From a checkpoint of a small transformer trained on Wikipedia: 19 layers, learned positions.
Each number is 500 + 40 x the weight over its row's rms, rounded and kept within 0 to 999. Layers, rows and columns count from 0. Numbers have three digits each. The size before them is the row's rms in percent of the matrix's.

# layer 10 attention output, 160x128, rms 0.197, rows 0-159, columns 0-31
104:437442538566525503555502508506502534459508455475511523557502478519517525471472494449482505478507
116:509557524541473481470515559529466512477553536434499528562508514556479484441473425564562486513503
105:510529530534610458526526488490506444551436479504462507522534485565501502490504523524577452483446
102:526534507493534511461441477482446466514479464561504481507543527487488548540501429474497546510436
105:563459556525499473529469483545506429567557485460474477499451507505544462478459502520437537435515
089:496511511499500482564483491427504417495471520486519512481503538519526455418453513544463504497455
097:536450473459530471498493511463540455512490488485524477456540466589513566479476519548429495414474
104:531498523438463487431501520505588506477500467417517552465540482493505486510517459459454440393454
092:502502501414551505548538521421483518397537469493574446462470564473461493482440502538544475499493
108:465506500486509526550467541487510497529508471539520518505472449433523616505551485493503522547475
111:533473549432496435493502613520508453500467501474492459429574546610483472496432508517488507477573
100:505487489561536453562447495601487514516515508531558478424505512500484500540365460485524461496452
102:571517514458411518460463443498511473454521541492490534490507509539421501500433400557541499501493
111:491515491433514461463544519478499573470419448400480433459427517566498514539421432534531490593500
100:417421500450419468461576539467545511509473534519506403459503527540502505490561483468526472462499
094:482462449476519488459515449490496506468504436537480580500539474442480427529483424526476447456478
093:454496535460471533473485493477543514509502515511509496512450479516474569499514491523494541576458
093:481497481500493471513494498519505525528470601466556490567516473488503518546505451523482566486553
100:424509459516456564451525542532480476431517531510497471512479490497515547468486515514535572509509
106:504494602419504481446499519495495560514534580472486484507485494509455441475535537535522544458455
093:450523452490537518494498541511494527520558453354571565445521538456529499541493472452500496490589
100:526483564489423533466517508546461536469457505503525556585516561467471462575543590492485503480547
108:545567551508488535414495459556514513495528473465427535553514476442538451478515531519548528555518
101:522535493486521518511558571493481479413502482451473496500520510437561485499540512520499504496509
096:506516513489625516478457524539512473533568486460472531490495504558532512511525427532513502515441
091:518484497469494461513524546504440547473485452418547524543500491500487507590563497432461428534501
114:514507532458471433394446458573502494494482473517479484538472541573472497525446516490536501452490
100:467538506503498439503516472540514550491542515417478515543463489545561504449544473574415582530517
111:519480476523480527448408517501414475398506498471524469462473547500489466461401418531442467547516
101:534517470460468437603477478488447523563474479530463516500467372572543448466482436495464494527417
093:465458466505467530517545472562514510553539551517546440466536470500495494537498480512560491497460
092:529510447522495614437543529544601504484439454478494520541510477565444461513495435507502528511507
101:531524521435494478511437545473450421453478512467541534574547536452530489491550464503521468494545
100:484539423454456465455612564455446614483445597513510493481486517494490469383558491581464542564507
088:482504471489548482506564502450454512529525520512533463573450468497464500530563563535524424409476
130:471509475420462554535544444510515573514478506554522475529485488485486527469443536463449443472518
085:581549535516487444543520537494542497556461543445470516490442512595478479544559545551502534511568
100:421553512509473488468472476520497509476540507558515464561522537532507471481434526485453567430514
105:485589521486555500509493533469504440456471567484491408472508469517515461573537420485477464467448
092:483510538543522549528494516599488561468432497474544522496443507514546444528548528464494490575518
103:492450452540504495540475532464467469404536445460505550420561496604557540461532554493492506454519
093:481537506392510569489505470435545503535464489447414508525504504464542542533531481524507488435511
095:518483522503453556474456553431525451521481528425502525497540456495539502542489516466504417471448
094:511497492476527557573457487479430531561505452496513575557487473463540511490483549471501507445524
091:461569447471445527497475439437522450497472527442467506452488537509526505483476488499488516541481
084:507508463512571622448453514491542478514529455524511521491542434446495515448508502513464522506578
102:492437527468586498470483496457461483494502470443439489517506512406480544495467511538482546469459
099:555482500507488417423490525470453502491466516498534508448518561479488545530495600517515485503493
098:484495456483503526460565515490558520430470513541480441505483512546531509504497443577457524500498
089:421521537523601484547481429424520529499559520537501543516550443485541526506540493541455521517523
090:447499543561521558557553434542498507514494448464511486500549528476562505518507482532536391454418
104:541470527505570502541516504484475491506427558452479513531472513500510465547538429463539434541484
098:518540535453521532527486459512542496482503483529468470477469563472423430508489444544483500429487
083:478560478466520498497486508501498539459498424463495432489572424549573516516544459483499513468512
092:528500508550514515525436518495526495447467492501424568471491536570478510546462517481541515513470
109:432515470464538431498479529466485500549464489460454497578531518534497498473460551465468505483560
109:536430475451480491476427537469455424554531529477526485549492494579521537487494513461513445458427
121:492458521504500480482497461529535497491439411513569514471541541509481482482472474505496454480440
112:531459481478506474483565492463444469507468482494526543499526514552527452529470422554517484500475
096:493471510533552513543506461430511502484524439473508531536555515538566556492516514569471579541521
115:456454467548538525477431450516425513441475545465465479486522501505457522545417491506524541503551
095:469511577477537539456480473532435592491491513445467536494490463508484513473511554558487527458505
094:542502529528540485480488423509494494544507542464524564521550502495389432430530532515520504519492
091:480545511482457478510530543537571460562512476489535506469530497501612531400532616491491501501513
100:505491500470521512550554513540492551510593445471475493462428503547468472515433465506488558488468
099:532479470475472514492472573494488509451468508495461573572503511456442485580512563474435496524458
107:494456473513548536490440466408471534495528516501476487526496518492458538515578477537512532540533
094:550542520505530538549436464548459484495557464443471521550500492501492522507471446500547447437546
102:446459488492599500444507512400482527481519537521469489469511467517456547447500499448521490516480
106:562573456513534474517531501493493495499517461468496513422472542518489448554494519490499499474490
098:476549528476452596523517492538506464455505446524501472500601502490507529498481436482520434526506
088:449544501521452476514482512500471508532502487532441469533483475519466506485366425431508439536510
092:497542459503486542410536471511488523493476495572541468481501507479470428417455475561474458525499
094:547478458539468538565554506511550525514491492452618527437512559452480522563482451471480569491538
106:553550461517529535526518456541487543537464463517426499540505500483423483501502490516457524524511
081:493500568478535437539501527516526565453512483478577571484474507543489500489461570545460553567544
094:553489512494396490549505534534489503466516544474502487440475504505482481572530494485467506479530
099:518503529489451527570495542470552584560545492413491527450462506452540536548580476547497526462482
101:532443532581532501504471541455466478452527487466525439480481560441452490504516421544498521505511
105:533512495482464581461421524545510503428485512533486518519463549554426443455499455473489474506537
098:566489527486622468541575444444476519542477455619493406523483497469505488497491468449443455572521
095:446471532533587486387470477466503519529541475513458508521480481438471536448487526540470529478484
094:477579513514494514541508484451520431455532531428482542478577404529457522486466436593537461571505
094:547475431461471515501469488524493451502560564493495464504506511493509523509506541499516539548564
100:490474536534540487531472512574475479497529523437471456539565546582418493532566545497483489457534
110:489451509477534502523510565428521536546522516481458502505550479476480523522419432440552509489427
103:481455456499434505402470576552459506526500562453424451518537520457531502537453510440413493477511
092:550544575508518451497507536464535520551455524551497519490516426468547489506440444488506537469522
097:538581486503564518463468445507523523487503518506398491450485470486566441440549452510451511545531
092:490478443466620515537458570532546477493455543535520524503473461478472462509546527536511571521489
097:443395565510442513570471499546375541535526522426508516454520428515510487481477497559479508504535
093:511529467468416476526468453506518492520449511542456470488482483517474464489568493520528438535509
113:446538459564498568504503576506548461445433498510501477538547524481521506537477571438425485530548
098:468472470587458454502520511504434523522509552457508469472550474518491406458534521523552524586478
099:561490498556498508481531444482493516477532481593471565470592475491507553453573484507484469507444
117:491428392533569490520550484511507505533472520513480499485566479522480481504485559551487555566477
105:426481481584452493501591516520500469524443480502504515447493531481475451523523550476533500544462
099:503522548474431479497592496608579476545524499487546508449494431490542472537490497515466520512551
101:619481499495505533487532463530447455516465516469486470534521500493528490539510520504558510536481
112:543511529506515495471446479504487490475516527532466505569512517382475549444532450528477510508483
108:519528494530490496487468506516498548472476520498500499498510430526500431530592531374567512438546
107:523467458510497461487510539491560533543566487541533550448522491548522547536421534528480485528475
105:454496467509563498515475504491523474489495539426538473531496503509562563499536415491499467510517
089:516429501481464476525520547607439491479447518537469538488516494471495470468545475412496476531425
099:484420466476456442541489476522501451469476546499504493514512513507522402556517503474500502536486
101:485454506517472510505453572498535499550491482498589525489485467532462519487483525537500496537484
098:527539506544509415492426482563512581521460441512533581481438545530539509491526535544482506516504
093:405515490470500479540476485452560615539466473465518539480529521471422505472461557458563501486477
101:548498548469473509447423491509510515543463515447492464469573472507460445431473425536512514511512
094:509509498442453546542530481466511495464532433453612476553498475479550556461429495495450424558556
107:512548506566516522435519510473507607466542538462543464558491504485397494494469473533521474510529
110:451524546496537439466493469462505511458501464551498464476548509497461432489530488444511471517495
095:500502529499523516498504553478476501543438452479496483451492589490570567531508505450524514566560
100:404469475490484534503554531538446440474559514484533561518537396508466520473477518532504514374576
109:456571519497524503573500432497499516533448427521453513508501558559477474477462520497548465548495
098:490499506564441537525445510518444473572512502505542601491474512509492478518427472473571444557539
114:550514597489445561534466424497470483518547480476445478481566492450501464534504490511476549545512
106:486476519505494541432558499492532532513458523564460474458439526450453477494495496467569450509500
096:501494483503534502465483569504531478510451434511474500542502541484537521456557508518523453463457
118:495499495428515473474494456495538454477483492503446426439469547468480534481501504508573502495490
102:512520493457516454546472521516545502487465531438548526506582486483421488496451542488553468537489
089:532495487461559495531497555507511463450455452409443509525482558520449516510547517464457423485454
105:437520442521460540506514518502481554498535504464522443482443465451410513507486428554486494511523
097:512557456484516491466489523483457542493474531512488515450469548610500446502506448516486466455544
098:450457511451499537578524474472484478527468499453476537475464453439525472513497496600469581556506
094:525470504471503541466449510423511479503446500561469456452463511449511452555475450471610479543489
100:506498521509492504467590488485520548464497530558467499526516460596491486506446487417535532529506
086:540500539506529552499490486507500512568360494455505490518493550440516508449500514450529514530464
098:453478453411578465494558482513490537538474449590502444563568501508511461450533541471461465460526
100:537533525511528429575526526520424516546451470549515549538498465543507495493469460523447560514476
097:548539500477455509546532526427483596496478480477492532456545493494457491442419501532511558495473
106:528511506420445481484482489530530470441551557567451488551494500547497419440529535484476511490503
102:472424514428470491542580549443498533561479518425504569561508458484501563497515430532593549488520
098:438495442500518550486566488437533558521495515530487468536521545530466491473575486547465488448556
096:535624497446469541451554492510491464496549466432501479523505552476453522484534564516525515447489
099:525470490475537454439560502507517449483505480471494441495439586483440533647538533483481424500443
095:565511521425479529452533459583437489476494467435507513522557475447542477464497475484502557574482
106:544502489455492483538440486493479460448478457484531518439465473502512479581445538509596582492515
100:576516483494492508529540495581469515554516560529472451445492519537438566471499442535546546546444
100:450483485500460475483456611580520523497478483487490491511509437512529479503506477523437595491458
099:499511440487432507542568508492507512515575528554500513435508476470463512469460461466451459449561
104:414512518525542500530437468476515482476483565436516517492556579457369471489494513441547442493524
105:555553516520493443461517493480498565474493449562509508504552454507470517493509432437487507480482
120:558567479441551472504552542442510431543511436524414473524458513559553475509559483544513489510545
098:515541519503472441490509592556517464481523511456510494530552534498492516454553499540456475544464
091:478510540409444519426495495506462536480538571544425490516500485490545488483535486482547506521507
103:521537505438512516440500469442474556465434528493399474524495592474559495496430505515486512517474
096:495526424480505519469511504520495456495484444511458478524462519568519459429578509535567530496537
098:563518475462479553479503550409529466424478563510492466482503533510531531490505439474544449532483
100:510546501504429525540490520511509458475504552526505482528521580488500489489460501530454571545533
078:483484486475524531399406519482554493455472500503493508544474474559468433467519559558477480514528
100:513529508379496507484512509510542482440530500468441494498458475499503485506511562512527477496480
093:423500390531498481499548450498537479531503440460471512420499581483501489537479481504463458531463
098:508510504530451492447457476479470567547543457475523526423535471518412480493516531473479490543432
111:568460530542537485463505530473524575445477486528492515400489484531550542446524593497437546487435
091:533424514468502485551469502513496520545465575485510526486510523492537524515529406432432467552527
092:537500486531502461505467564560487542457585464505490503474501508526507489515479462446517508466554
094:450429519439559493479567547490470529453450498432465551540478542516486532483500550577493483514567
096:520485504554433540447508537528524496490477509448496526530522587537482464533502595559479554469432
101:435512512480449515491562533438572524544471512510501541431478489498523462508508455447534584516460